config = dict(
    vocab_size=32768,
    qk_norm=False,
    tie_embeddings=True,
    init_std_down=0.0164,
    batch_tokens=131072,
)
Each number is 500 + 25 x the weight over its row's rms, rounded and kept within 0 to 999. Layers, rows and columns count from 0. Numbers have three digits each. The size before them is the row's rms in percent of the matrix's.

# layer 4 MLP up, 2048x512, rms 0.123, rows 1565-1778, columns 320-383
097:501520544506493511474497493440491480498490493478524502514463504501448488525524475485533483489516547512515506539531527537507544519431492496477541492499515526524461497500529513524501515508484456
093:502484511523522504462485455481487496507510522504478479532534474522500475490510466496491503476532500500499445507464483516511544499444523448461493498475486515508486474541470507496504467543483492
096:518519511474509448466525481493502474501489492476508506483493509488493541494520523481524545478519439526465501502518493520490489534503521501523473479492526486492470506516513507483488479473482470
098:480522511491499487530480490494491506520465506495480504545478513482498535491500521545475502481486500522525503494498470494505459431488536527517481495454530501482491495467473477494486463552481503
095:516481493496503484489452425498501518499513487489482473494459482490523476479493475532491532493514524424555490524471498497512490524513537527504505561494524446490488532506498553486487479525493484
106:458467470443489501537492505505535489491484511489480514570499457489545480527520520505503508445518495504492536521536470499525499472498479480536529499493485510501468494457494495536473487494521510
096:486464520529462458508454526532509487493512464538503468488490540516490520485486530473498515464489538518536502527513476516519521536500505489504509485520542529526498513501484538480497484524431513
111:515488445523498514489462478495492469537471535477501501542513503519507526480511481491474527524486449507500515516492474479507464494494456449509542487501512530510500511475509492494545497525521472
093:509495511490523511479467478519515521474496536514528507521497510503475499464487479489491521509519496478507495500483505477501524543479447538495548487527497493479526552506485501512466501489533536
100:452489469486499470468464511459490472524501492488466490520471550474500517474549487482520469544489539493525466522531523491485520493502495439453500467508527544473510477435472474491534499505500529
110:504484481477506493511492475515518521520459501512453531510446464509501465501469523502481460481530512548463515480538501519502503527529480532488494509500469526485525526489508508521489448535467523
098:526536478473535506513522454520503470490489509490463473502504530510483544521529518505454447527500489477526517458513479538475459469489462531502513478506533508545506490529502469460512489546500512
095:468490499469528450475486535447468536524481525512497473496516460493508499503500525490530530509493489504505494492530505485506488511491507474492564513527469490500478518512482557473547543542532529
100:483478576542492515553519499495510486517516533470482537524497508507517489557501468468543524500479505494497488499529490488487483477470499465515492521538500489487532507477487522494494516482479520
101:484504509441529506555485498512522509550491501491517500476464480505496474490494492517510478456515469506496516539476489470490528471516496523490505461477456509510523549554466519477501504504503495
099:521485516491514501568535493500518487520487516516471518504484509482534507527506467514527499478533510535499544476447501509564509464535517517477496481512540521494539514528525516544507503509528495
103:524496495484519483508442511515501460529484474536479481462536487461535511523515494506501473479466481511514505479467533459545536473495546512477487490507508529507492482506478499487491542504491515
092:510497474571516493539501441464524544456498517524515476481495508510496507481509506552507498510497483466473505515497481502499532474447486542513508448480476532475474533469480512495469539507471531
101:544501519472510533513508513514509494506523520520486496483501465503482487460476491513514507511542497460508524479494517528513517489542523489505531512481512493488466547503493519553464519504420555
100:513453451544478492478507500488508447455494513508486515493488498494493475493540516506545505476510475497510481472517492531560478495491544504558498501480484543491520490490454524486515534489503494
102:524535492507521442509523488474507523513522481483539482534495536513455475468541470457520542516509524529469498440505460453468503510517506461494474535475537502513451529511514493485439512529526510
103:487503504472521490480532500509492516513467507452509506524542543505483513500463516504520508523489495528502519481494499507522497496493466580513487516486495489509503501519487466465475493488497516
103:515511498515507512532486489524500507500456551470498505524494516503475507497497496474549479506478496481494478505471558490483525518531486485532494497503450508484522487502525518496482507509480520
092:447520536466493519514492490508480523494473515517537503466479471515514503460459445436496483498512510502469513470499537495483507479490524499504513501573527540503436490484512490510478500466465512
098:503484472485497469457457522538514486491443504495514489450504494482506520501535479499488509477523460517476484488514516490514511555546490501464433489496483538530509475502458496483479500542465453
104:463497501491540483522484474512454482484491502526511498505518469501495482468496542467522527469513489506530509533470517522489508499523482549531562473529517520537495476498534505497475466476518493
099:499492501519490532530495500475519485507485507478442504505493484485523496523420492483526501483497550506450484458454501540489542515510531459478492511506480478529514509475535524470503541512484495
096:550542442508502477499510501520495488503466491516492516523467477502490491462472506484554489458489536498499466492465507520493470564507518484443519528523497501537480473500523480451553477473529508
102:486525555501507522461464493515465475481480515541466511473496513489471497481527494508502490505474507537526534510535501559489494520462460527532475515499498501502504546523520486447472524488518486
096:477511513512520500483504470499492541493490511530506514492498503479526524541515583446464510486539539489458530528515518484438501511507481502497483495515502471495467497497502511453543488507458488
106:507550473483494537536494518485465511518465477524500531506506535489447469506492454531434509541507501540479445487503471495500537487531541497494502470496503527499471501495480481521477484502541471
097:496490455561490498475494513563475508523533482483481470519498520451473527501526473481463486500501459562498507499493492539500522505557486523498485584521451493511538530519476483504508517535539513
092:529480448499488547584499468479505481513513510517536500520462510489500519521503486491497497490535550511542520496482505495527462466526461504516516479514504478555506489518507477475482520477476518
105:465488520466494508457497483538463527517527507498447570474480496518435492520505532579496490521489535479504498497491483533474513502548490483525474475519486529521512512489498478493534467475492542
094:506515489478542484519460471517525488501493535511481528507496517558513527523449518524543501477530527465496541500516496491484521533478524511503515503490505490492497495481465513484479515519478497
103:497470487487497483488497494480512505516513494491484493479452493429520533492491507480484522485505499488510472464484533510515496479499509487517523472447491452482509476496502481479459494553577536
113:505524511468526510519448509486527516529482483521500491485499511500500459471480481502519477470500466476523458468522506489543493526519515491536506511512517558506492532513512497484472507472510540
112:532514528496499563510516515482519490502544533511513502529451530479507539468506499506506462500522541478488480533501484525489477469507489483496513506506514509498488512468527479484441488501499502
093:493477511543523473529547491486524458512495475471510493519471474471478485480503517490494515527510450495515481519473540532532466523495460471534509497515534461484553510488525469480519505482438533
106:516475496540518494500458486451489528476500484498509483518469487519511511491526473503487523512486487538476485489499499487512521524528519490490484555474529499496458519489496495493459550511520540
092:477537467500471493439533499455520466553491526570522492532535524537522460477509452512515514494477452475491463510466498542462473511475507468547539514500511466487536517491495503537527502525487571
099:491501503484521463483462518459461493501514553487468498498494492491489492507489509521495490501456484477513547538464480502490539497502509527498513495465496469505468511470465474504532481520514515
093:558481478493497454505510538537524503522508529509478489503475509523545515478511495502498505549485499494507468538476498487512508465495501505482515532514498544440447440498489508473492543460468532
098:500504498479508480510483496479531510494473489493517531531536455447486503495524486520497522492496523483498531509483496479456504477499467542509445435481532517497511525526476488541487516524531486
099:562534510507526515474483508512481505561518509460468504562523515499492423461528492488525485484442476502502535508470513507498511460522522504526523508513527513533536498499523545512464502507477520
098:478451542467523508466473518502515484478503509519526490480417501514511521459470476564479503524489508478533508494463521514483487470523510518500517494508513531490518510489513500484489480528530547
103:462479464516496528502492507552456484521466471495460505520472512474540509496516457485480482496505521468517495481516501534501501451498531505502519501497510478523496514471510519501528461489477501
099:507514538499501584492529483496522447523510490487488548523505489484483499502507470490514535509548501495534509489491491537505465511501471541531500493519502506522528465470480530497537510496485492
090:488495496510476492543521480547474559482523496534533479515491495523464524528494519463514561479451455480508487538557486505510497511466505486492497526509427516494550511459526527523516496499460528
099:467469540523508491469504522468492525526497516473476464473495519495473509548507544489474492494499480486550498515551529507516484482510500528425454518507498476535490499532498475475444525554525530
094:491533505517450497488500509471466514524501530556473490485500490514531469496502475476465489523465501478474504520541480503471529506467524463506493492509545528542463490526478465485481526521492483
101:482477518509486527457495534494474480471555513508493514454478460478492514482459511461427520501517516488507435496519477490487519480498516509478510479495502523525507484509517548491455478528477570
107:496531529474519531500501517547522521501469531472500451481486511519498525498495490483496474558502497504518475533472496477479536458542534518473493507542541457497516509488507507494540471515521500
099:503510534492487509542492498478475483557472531489509492505524504485516440473571497480487524444491488518491502514515439470492501470527530446451457513478474510506481536545511468476448526473512500
100:502539481443519523492528476509508480511514540528518503521484448469498471503509512505476487518426507522514538484480482478453471501466511487497527487496528485527493483534532557482485481504471507
107:494478498488500507515486482497517497489518543506532542521469507479458508546461479504492509484516492513515502494525489505496541465483517519527448462519466563494490526539444511509499483572511462
105:515495477479488503502455545496496460557514493438517474507475497466462468542506523476484527507471485502428507480477487461490519512512492505511520484531477515507513488472505522519441521415518495
100:495509499522489522522503540470507493478501521504518520500544543490475543437485535499508491507473514532482500521498530494546476511507502475488532550518459514525507484475514498486482515492494522
108:498504507477515500512511540480488486534504498447519551502471480487522456533499498483477499500498527524513471502493469488505509502502492483492502494495492477433552511524511521470529518504531528
095:466514501543488520529534475489473482514522504490506477486487511507521509508519495501463510482490519538540532529533565518457464491502489516503543491497462525448512506483498479506508523517456475
097:506502490461484507517481516501504478479506513476547516530495475488495482503538485563554479506522495500500531494461527492516483502480543477524511540449472463481544510524528472536543524500486566
097:455479475507505495501487515509482480511456513525497484520545525515506496514474490445564526496518483494498502505527492520497488532480524492477483529518511566520512523451481502519489497499504533
098:506462519538499533493489468476539523508528504488504516504488461509499498503523495439522515534474533513486534537533519530483487457475485496486492472483475487505474494506490534522477516526443499
098:509490482440503498512537492527476514498537499507510536497485484499468495457502487444488470490509526532527509476458493520481444474519491507489497491524501517509474488535520489556469536517515478
102:502483512525517504499519449487539485513508453522500431516532524489504525479500449565523501495464517512516488502518574555509514538495508469448497502520490506474534511522483504536511503499506486
099:493534492466533468502505497507469459502482541513460524481499498494494508524524510490503535471482506547519497484490538556491493484469482470525528523494528533534475441499526537481505482559505563
116:463513526517510525519486517517483479507484490465534533490453483518507514454450461457500523482483491497474477508510533502534504465510482502486483462521444463494536511509515525510488488492462516
098:529487511497472484498511523519474492523519532486512510540527495494462492473491504452506512516530495509502510513479532489521526511511499550528520509477496493551526500507497498499549514484492495
096:523508476474511444488487470455506521499493520516513496493478478474501482502509492476464475508472503475484515507506495526505435446475507491465501511501551495522524494509535512518500556476502550
101:493462505494507449494537505464532458496494538525516475457530494464509468486531524543493500516510538473549518488490526493515531483510460480533505457485462467498473522509458515479510490497490529
102:528505506480466471492521515504478528523505493485493450479517481454510531478540513562468508509479481496522497483471497570489538498473505493483511460504501523443491524524502497462457513490521482
095:502532519482467491458515499519470525498533478503541508503499468493460480479528499473492511459478467533513530506511472496533489479514480520468452524546500507512473487495507519483495515490515512
102:518564484480477523497488473524487529499522476488504503532473556492458476452501540509487500487542455472494497520466501512494469455480492476508536498470524492512460486494462533495467506509526497
096:489500503491506475560515534516546517507489491532528528463496487522488493491503462480508465517519513459470520534491532489488528517566464453464482521488499508531493526507484507474488512491456512
103:519486526544510508499506492498514442482498529476510485557505481530499553552505484489487519536472508483481519465511507490505510497523487533499486473519492522474478492508464481511524477489495476
099:478505483475455512485528533531506543499453525516543526521521465462531504514504515496500463495534499465523501485470512476499506521551450498455533464493505496493479480535485507505497499494506544
096:496556539486507493528529494532497480480478494487511543497478467513500511462475540545534530507550464500509525493461493489487490516511438499500492496513478534512482484510483495507478484502467469
097:513502523482548485500497520486484466498511495494489475514516519512538507507535505526481498512474470528514470520502524475496471490459530471466487525519467528493491511535507474482464501500495457
106:488479530445466469515478492535520461492471534481514493519514476498478498484518541510477494506479505480489491505544517466540511494521493482539543501504558506464510443457489485501487524483487481
101:490496555454537500494555457520515525490491499529475496523516448523481483483485489459461490507503529527516519503525504516493519516534485497497455489540484526452496444441521513479500510474517437
108:547537505567492471494473467479493503466532494477506515485504531529496489477506459502488485491468471514564517475528463512543517508574514488477477478427502553532494517499498479516485486501548506
100:474480531488483494541528466514546528468520498499492501503487514477524535481549495496551494483484493506482490449523441534469480555523542517501470521473510511539483509488485520502474533440494483
085:524519530534520514522519486484486508507484449526484488482498481470527472490490479502483477492467483487536515494483459435483492518490483480492507423517505543520489533528497539552508540512493500
105:483517502495447505457514492498479481513444525517462480486525517476516511496508510454514475505435532507443479501506499498530477523498498513496478542481507484502530582464476509500511502536539531
104:461492507526494506499493512509503505538490516483528487535530533459531472504500472463509453460494522518483509479524504447507475523510493540473490486547509549531491492527511517545530489509501491
095:460521514532513469465479466507502502484506494489534480500491480523496467516449517518489556513471503494502510483544539501513452517520518490532529482491531486483456486479531498458506486536473479
101:475487482470505511493468458534477535502449491511504519539527529506478506494484481477504500512490491531484535521536517522486506512499455512522504523509436478485460538509477496483499480456507472
094:485526552517496532493526489498531479462471503483522539521468433502479483521542554506515474484497524476489525521492485512497483476535496506516530475504500585477490520508501495460439457494473470
105:532496479521495562517512523484517510561503536500525508470505491509501503456525499522490575478476485498529530549487494501464538471479550493534461490528513512516503546470478499472502508478490490
096:527496486506466472529533518466515478512471475497482496541465539487489499495520504524538527445513540492536504538512494467523525513490499512475507495509488490475501509516482454494482511488497492
098:508499540483478526470469521531517461500499490522508501518488428499530524494508479484483512477457503497529510495525485532460449460480510489520482514530505496501512450499536537507519502499483509
097:472496499489531484539495512543504478481473514460531507523491554528473491490464509497507475489518457478501515539493506514453510497513513504524526513476495533513516515491524507488506542524502472
106:498469497497550510491509481438538502499475520493543520501484473478468487520490500475542514435517480516522488491528481490495495498533532470499468508497487487506472515475489543502524460505489493
115:485485483490498466524519514491535508524491479534534539504473488500524488459512511509501510501536503480488471498484475515505515502459516552515514558512558498487505521503508530510485484492517532
093:517485507504464498488519503482522514520523527529513503438531488508502499510479469530534488483456513519529489481504546523525509515476493483492495474543511502487534476455474491523486519515515505
100:518528480480481464461474458507494472494468469555501464460518529496525520478490473475506495543565511521535482417489487467528454496501500441498492485454475476542502485499577505477503504527532462
099:547503516530505509484480514498519507469506477537523524489519519522489488490506529496492525520517524462485512488492472425500545536490502487474492477488536468475513499473554489487471508490470431
107:535479507476487475506505507475489462493489553465474462483447474481486539549515570533504472543496486550485479497513497497484505469426507509522489463508521525522522530487487463483551480480524497
106:458491542489521468419500525507481522458481489501512518465485505514508489528516535528493485468447482478540543440499512547531538513474471560481494554511504522517491506473544493504448511539512531
094:504482491506539496460524531494527477507507538529487546504513490468487508473540513458484508488483496504543448540521495501498541488534485526507500504476502480537532500520520514491538488493519460
100:505488503504494489517499450505554486469510468493525490533522517508494501484516505521481509450497509451485494500502494487501525507487479546515443517499489478509542513481529503491452509435489489
112:507493519450451536487494516509500485453514479551542455498463481508437489462548485455537506522535491479505511516505532513516462540489474490523506460521523515496523529486515493493491491457473512
103:504490529489452509502472516502480509447531525539478511491515487476505490532482545487498520474497530463457574563484500513495498464490494509525525485461468487523519463487508537541500494551533522
095:469543500504481515549440437527521479551482487556507528524528514498472535513489522461461487497488510535508486511487548434495495479462537521521491440490517481494493542525498541516478486511504487
098:470486502459506526530530531495533514509508489493522442512478458488510499494518531498443540513513528530543512483516551528503492540502534520509532518500433478488496554496480501530490496481505486
101:493531505482473529544522506513540491522552502544468482470539503472517508442539534470488508532478485485469520520464506518526506508485471495484508524474492499489508550536517562549480526532496473
097:468502500504503483504462457537515474529481541513481498518484504486578499467522509538521491502528485528517498459513493507507482508537499505486495476498447479508469520508471480503501529548505489
107:477483505500538497482509520510497484490497500530446487514511458546570505511529465478516511486491503502536456501503470499490535498534493462487496515420461525462493492494499462531496514455503506
103:534519504530456535496531515520478508468471470482490475500472480516504468479462441540470502457552526459484509523516506484558504532514495483533513472497513506496475544488500539487584504534557534
101:505490503526525510531525476470448533524462472531478488510467489470514485449515497483484448473491547507491472459512536524489485466473495500503512492483508540458453510497474515506525498507495517
104:472518506512513450523470475527508504501500472489482498501498456498516489481499482513473536491478544463518495506494508472479521535466493512506470530481497541505478484478486497502457459459486512
100:529512465499530474522468477503497517476542481485531501504473520505468456503534503471495537533481478476489486494516503497507513540542567503499497523465507519505488507500452478507480499510505526
099:517492519469494513533465504520451484501478515489473490526545487459484512497501523493498465496541532510463509535520523484482487535516527514510494499498510478503473510511493517522502517500532447
115:453511516478499485470485485476468519486511509552506467500518517476484517524492536495536485516488501554500513483522504532513491528467468457470488512522549491551519489458484526537528447503490502
100:492516488491548487494490462520488492553517502525513502512471532457461465522491498502532483523483534487529526529525497511533492504512526496497509458489482482555505515525478539448459512464496490
093:503501499504513495499493484503503480487505499490458498526475464505506516504517511468447490479479460504534469502512500520481480524506476509491457540498511468520460535541516502487499501534494515
097:499500475504481525469486526445490464531517501494464503514513480541472499507521509469494495460547511509506484529472501472506512500482466486501521485506487494529474466491446561478482537489450463
100:493590527548498525485523500534529481532516517532474556494459476505523495517506500417519520513466476506500513480488544536512545509509511492529473501482512524500497477480440495485458490491511523
101:483481461471500497516474483504458460456500498549471521498501463489502499502543485522526489516527540512506497476449472529484500500530539438513475459449478518505489552514490495499520507496558449
105:476502530516500496549502489518432472525488503505531493511525482491562495522457508533556516518479451490526508481552503495514488530474474501487511451499458498475501552534474522546517501507462479
109:589488494518503518485551490496468504506492526494501482454519493521492492485488537523476519483497450527489522503422504494514499520470465514480532506522525494473496508510510515492482510521512485
099:527514489500523547458462506470498511500504505493444509524509524523468473450523496478537519514489535515452470545525517488516515501485509515468519516477471565510527513521498479487510515499525520
099:494510453500516480487505526463522493462511495500484497479476521541460482497540501485508474494513519512510530503542485516497491504476497518500510514563465496495456490516529528530513491491474492
101:523513485472485473502464457501473528538515522499509515487562506494483486483546506516503496473497486514465517485508513499477459451521510535466485513521471505496559512524519519513466520504525514
100:467506529509507511498463550511467487509524509542497528474515530514476475523493520519493460488496521509495467451498540518521495514516473541504522501480501501464500535514501505488486542490500501
092:473487487484494482536488485548544475489431420534523513521499483508517528508499511492512533513478529489485499494488525460512528491502499490509508474481532524501506515473502499537521534504479542
107:497535494507503505481507484515503494502492502484501495537458534547483468503527442494510578484464517488522452471483462463474511483494473480465527453490472529480487495526478470504465520480491515
097:472521512453486462489478532481552522498456470498463513447496506471515513508473484511490491507450483505455540508511523530503514535496518539433475487498507463486474495495495508475534502482496517
102:496461489490534504488503470475525466489521511527490522490489521489495498491539472485491466475507463502514450497504505477499515487516522578475497532476499507539465519561470469513503525463548543
112:459523498461520512475531485516509533494490535460482533512504516514484526532505504508499520464531499520497504495495534533501497491525487512489499528439528506491545479544486508510452510476495495
105:459521539494510520455455516498471512459495528519468485502454511540504522467487546523461528509497506483499503464461486481484520488554482517507489503426458487529526499454516472500493479535497492
096:493509511502528506507507467511510515506490504509497495524543511508500497494522471479446470435492540485502504535537513534497488488534503506504458478475521526514488535516534558521483538492479478
097:511471495508496518484480506510482543482473496563499521496490519535478491510512471496568488498486499485489523509534520501530532497497528501533470500490513526511482466505494446484466545460439480
099:494475503490526472537529486509484526483507499531475535502451492540503520489500475491478453506500518535538561480517485507533463526495474513542478515509497523505497509480542473503443469504496480
101:497541534510492517516513530502507465488489539528521514508545477508456473531510526459485478470496454469492508518489499479528486544506510520523503509520505495501492513447498495522499512497568506
113:502480547501443488500483506511510506498458467503519494529490482515491544530554498492551514517494536525511487511520501490510488487492499502519509471484492506483523546504518489474487508474519504
099:491470518462523505501498531509500454512466489511524500508505516508509483508479442484550515458505519479546462559471497495493470490514496502514444489501466530527496495510481499522461495474505503
100:541491507530493487512510476513505507530555492533506482437528506522487473475512497472519488447506512512511524533533542517509486491527485503550524499508511503534527512512508487542517512469537486
115:473521529438513519535518488482478469459495531471509499530496510459503463554495522434504508472572500467488490512514498483512462493469476493470515495489473486499495524513472521524504471463517450
094:531512448496471512519520488490486504518534549474521486482539514555539478500501471473459505450527493477468499549487527473502511518486559533516492475457508490480519551494526533555510511513473571
098:535484503512438494529482490536523527519459467521541504512477489572499497503475528453499491533490516509453523519474457541514470482472450522472558512452512522541526438477473455458519461501437496
094:492563491515531470557481499510481494539532522494500527546465513500529487522529479512510506457526431489491535497494512489523475489496466473460494538512507522524520478556527493518460499519515507
107:468522541503459444542511544483491514496560526438488494487455501526485491466529536482493444475520495478540514521478505475453485498500482495502493500534519538509489505522518469496473507520443550
096:540545437532488487486526532532563495512506495504548464503518490514492476501504535496525480490514556523461465528503474482494505505526497475487479500485530471494446531476454514492508503535458507
095:516459530500493471543506533448520498511454534476546506517460537513513466500527447504500455523467454469487479524497508477517475463515508481481503503490544515524467500509501486507438526511512452
099:544474507475515481460501511505476521516483480506456466504482505498519447502477486499508497502458494496507494466487512457510467505510508522476464502483480471450498541529546520496481484457541490
100:485514491518550496496472474478534481504490504492494540508517519520454506475470472485492486474501489502463479470482513464451502518515505467501492515465505454528522524512489490503549513509483497
090:498445525464494519478477489514501478494512480493486447528492501531492509492490528480525513498516524539504526510521549521461500522521490492470512535504524481479511465521476479512480516488497554
099:539521503505486459491525486521507496495455454479503520489499487496504523528553488521439474457489438521486474521549509502468510513493410531517513491464526514476520527508507468523468529445477501
107:524463479473506523496507493518556501498514473458502542517480541465523523489491476497497487455501501550517496482442523505508547507486520511514513533544532478472496471499487513494516507521508506
092:490558507511464493497534494524480491515504501491545551509491512514490478476478440515511523502484503510503499512511490523486519503528498509530520443495438497523489541546509499507507469465465506
092:509448530471463524510502483449465494502476526482519509465483503476564504481500475513503497527487507521536476488510505472499524549477514449515479500449506502509484541499491543492521506505510505
112:525464515466486485486538496505493520524438544551486543518492485451495491484572518494481501477447498509477537450536540538516534477457494512492467461506483498488508498516476468504482539479480526
107:494496501513513561499490501535524523505435513471470462474496488523508524485515497533530476536501503492545510503520481499483523487516459534482490498468513509523511497502480487524485521515517431
089:493554475483516516500456486500473508500535497530532466504499501512539584436486495486491496497488468527485521515538476502505545545517481520524490456499472469471458528482481447499473513540513517
105:517430480504484490537497445547531487513492482460515494507481497522430485503531469464529502520531445549469527480536500474494531538442545506523471492502505502479486440536469493523520506476495498
094:514544477493488524519542409537488550518458526518511456457495510465524505507452502484469506470462499474513524491482502539486514538497502508493554486507516537524509440528540514504531465508513528
100:534518499494529508491539534480478548524487467497506482500561516524498493520526498534512483502511490485483521498488533520543498503461469489454487478507519505494551487500473491499466495487494478
099:483496456505504488524498487477512462506526505470481520507466502557447482481488527495546476491475480480471561484443453491467474499505487475485499516513517476483463539537535568506504506519502495
101:494516523491484504504501495494538501537511515471496482504446489442521532478533483539514503510489489503488457488468510471472468509497485517503517469491520539560454496503538493507457489503500487
096:489487486544511491483517437527496475493491462553510517463535539496501501516476487458504488517518511489489482479548495454516534503542506475511515510505469523498500508500490493542510502468503492
092:497503541552545529494516469484507462479509507449525486510464501492487505485578490503495472505495501512487511487541518472515486528489517514463488521502479506524505495499492478486466552534504546
101:517462461481495500510489492503480519460470523474513452532493556491480521519500524497530478463561524492493516499525509523512459497499504494491499518514548485506503514507482470488488480450522513
110:494495508499487494475477511521515500535487526514480456528534480486542514550485490509470485489470534510481475475485509500520489492473502545447492482426515542481500526532509511564491480485451496
096:477539521495511494519496516528488467487499487489565492496466469508489477510496470465477484490552485528471470507509548505497464472492507513544502536509484546462522528505496490518481468472547497
087:439513540497490495543535492488517511466456513537511494497503525553517520447469498516511481547494524482490526497509522512496467442493513502484479490511519572472487509458511469483482485541457524
104:519515488491484503511494461504470471543490511544483441491547504445534490516480471490500530495494514479499497529483559533464526493527482489512491500470503453519522533476489511497484494501480499
097:493518445469480475530500502498524510556508505493516478543501531496446512475533531480497517431501506496510493471496521483521515487471473503496496462472486511479477516505474484506475565512495511
106:535484515513482519513529549480490492518491522552535497509498521508467558478500464494541496484506484515510525518537535492532484442488521515581525481522504555487467487482487518512522485495505477
093:458503503493489496460480542457478486554522487467505522483493495498512530545493456508459486521483500501476512530495499499506523506490511524531473472478468500474493483509491502475485501476472542
097:523522470530496483447491500514525519499538477538498528509541523507444488494498489528552465468483469461492500509515457525522497505512533498486516507498511510558506508485489537452471514469499497
105:521488511495513522524496483528511523519492508482529512518489490503480534489485500496532503476511473523470460526527457519501494478492493511503527464497507475538523498481468492551488564506514526
105:513472461506538510497532488528483469467464523466489479489508537522492519450502557491495511495527509491472563545514519465519474522513514483484487520515456525535503479507557512516507496531494500
119:531504501517468525518481467496498490555488519514469478489513503541462505502539501494533519505523405504490500512504483519507481497514490497532542517481510456467428533514514525486522516513536491
096:511489532512483475544516508517511519494535475524517534496578529509532491479521529480492550506484450523482511506470511485486458492523496504487519481507490490541477514523475540510530476499489556
095:551537475495487526534506496485486514515508573525479513516483517517503495534576458502483534511503527479470501495483491498496513505531527486507446477481484507490516504497532478545516535489512474
099:501517505506532501543505492497498480515534481526523496498497503520486504560481527511487519521480539516535503488513495516479498490514481533517481448493486462519463547530503487472482471501513519
094:503506532474526504476518536485505481492503508520464516493503478503502476475505459484491541454483482503503476515497464534539462494499514508525491484462497501545490477504471460531531505474499512
100:539495465449487466474499516475490460508510519488509504503521467530483472496559521492537458517497502530478529505507494496476485501496459507494494470486474498522491524540497486506484451502490530
092:522513507496512525497519559546513529445487503512537463475510515501503587487485465487533496494517465476478479547482495472538510493534492491506537502520506479477498481493522535527482513465488496
096:457498500491549503469480481518470466469422472482503524493498519491496533473497469540504490494507474495531474488523505483544480497503496483507521457496497524508476489505492480496522558475498512
108:513488479484496507506536515494456499538535468471496508468467520482494535543483514500483504520501515465493501490513465522534510506531502462559519498504496472537519466502523497470498489499507513
104:487488515461541462523475487479490471487519520493485516482498495481505505520509485482513465506474531487475506569509500487518491506487462496445500454478533544561479487489465522496464473492537504
100:496482501508540515492503488472519499476479534500506535464455481471523474522524504530490473531478503491506498475505520515465460448494474518520520470533512525484511499535507479494497485458521533
096:501461519512502533511541493525499432526544488503479505526475483487511504536455545468495523489489504480537518501513508496490480506466472478519486445531492512498525538500487488488515532491520519
106:496486515498550497522487510506467527564466491491538507506481477493513524482559451531492478478518500523496501530467479508486509504492518455473517499490472446529460571497500487444507483535528468
097:489477539480498495538497506535503512504518487542488533482516425469472505480525546525468437556456476505483507521512512487515515467479490515519469501493515495491467446487499486508531428482509494
111:512464502471530525514483486500489466493535564524493462501521471480513500526517472494497533507542479506527535495528502472534505477486551463495492486489521504491489491461477501487528489479471513
098:509503479480502468492518538503519505470491498497443453480503462520503504500482544497477508532481497520531508474483502485454516516542518474517500516505483494514501528514500501523458524501489469
104:494524486491495512544547517543522496476448529553495508505484485525526483508464486513571474507487475502543498512486526475500454543478466523503505486574490476524457463459499535506563499472503503
106:497487499467489522481489537515469474478488514514485543522533522465489469520472522530506497548495510514514525488539465497503486514495532548551527520485493521529513486521429478479488542514487496
122:491515468466481478540505518500493469525456520477524503502504503521491531527474523549473503490492516522531521495514474533524491478546498515510536525541482544493506536522518486508505459496462529
102:526515513514512482458513520472517502549492496467477475468461483501514478505523490490504470516478495469540478507493505513467485549429496497536498484511529519526459526509520550511536481528553465
103:512491518510487500514450511521448489508526492449506503482487481476499538531523439495462489486499474512504525518477515457504502475540563515511507512526527485542549472508494493518522437463509464
105:474504459485503509530504510504507503505454506482524497484516475487478485471543468522516470516502525493525526516539517464491507471524514518492496517502491508465468496483521496495499543484466484
098:533447508499449497508500459510509493534491508493547517512514480516504524475511505471505530524482502529500502521551463490536540468494531486520507479461489510510488505527530477471525504511532487
099:472544510531505519492532516470507508523514525558508491513469478504507525521519469487542455462480468463462510437542504512524531494463544479526484460497496522496503485463486449547463464519528480
104:495495515490571469510530492510492477495482460491476464508526511485508522468477515468516511501487505469479484473467523526458471497480501472505515448496578439521511546526486526524474472452511514
096:483484481525513552491542491505522477530493497500509494517532497500507485499517507440513484505508463500477492524470501541476502480509481524474494441466512512531508549493499486522521492523504502
104:486526539525467479516512499462510474525502502562547497490514528499513483521471512500464537496555484523509450490496485485447500539492492494463514499475469494554475573526534520494497490519539495
099:530490510511508511503496496469482494486513525520496497494452505475474446486475506468538491464510552516472501500503515456500493510519505531491522513456468493536472542487555498512505454499472507
099:473495481523437512517509476477489539506552487521519522512477454519478480484512490511505501505521515515538509504522522517492518487477531471445483533489503526530483511535505477526505531488477479
100:505517511535487530488499502455516496516500449484492466542475518486502496475545459490491454560456496543489539500498477492517500510461515480506541476524492524500490548517532522520517520504531482
100:454488506453509490492476484482559499489495492536511486497490497492467521487515505485520487487497526498469489497496488444529540482475489479472514495523494498483477513497521498505468477484454518
097:492470532526519533473542461514461537500517508470495493508530536491479476461484497492477460494513521512469525507472528504510507520494512463489477520518494535470490513467463511493533502514540516
101:492487478471479500480483532520479467500517518488518473474496467547454514505532522506520464487421493487514505505517478498544520494444527500493503477492471490494491491509475523481502493466491494
094:497509490518473489461483464506432485480493526474472525520527483473476488501479478457537532488492480498469517515476472475539520512471519512485498469496517505489417489510499540492507480494485518
102:508506471484479495491492450472443500468465555533493524483460473506521460497453470480494513541505527475490463490488467489535467501482511521460496500453494499512496523528500521516479547493499505
094:486497505484484499512514522503531481503537494551483482555465534510513468466472497523494506540512509508521503436515490491522524483526508495490535527483487488503536507497502500477490488507466483
098:507453544467510514435473510495505480476521452525475494475518505511537497462501494480510438520477445537504548492496507481507517498495513494474550514528495522488474498473531531529513505503487455
094:490495483524527528504499522514503493459513511456516501480544526532486487502499522484452487494517519512537525529512509515504549473537502511506540472485503457549508504507529499487503524458458502
123:509500473518468481490483507472476491507503537482504472499523492512522513477532542478505473515478525485547475506461550485518447466508528541479486521490519501507529478504536510557514503489518454
113:508493493505502480532482499512523496535491505477437540452513475503496487470531528531529493506485502525524541529540522493497519553477508503489463486443496527507570510557479468483518514513471497
102:516525505527509492512565491538471491470466538483508503510520483504531464461512519480499494520489524520483517484505494526535559509477493510467503470493486552524494533501494504490504496473517504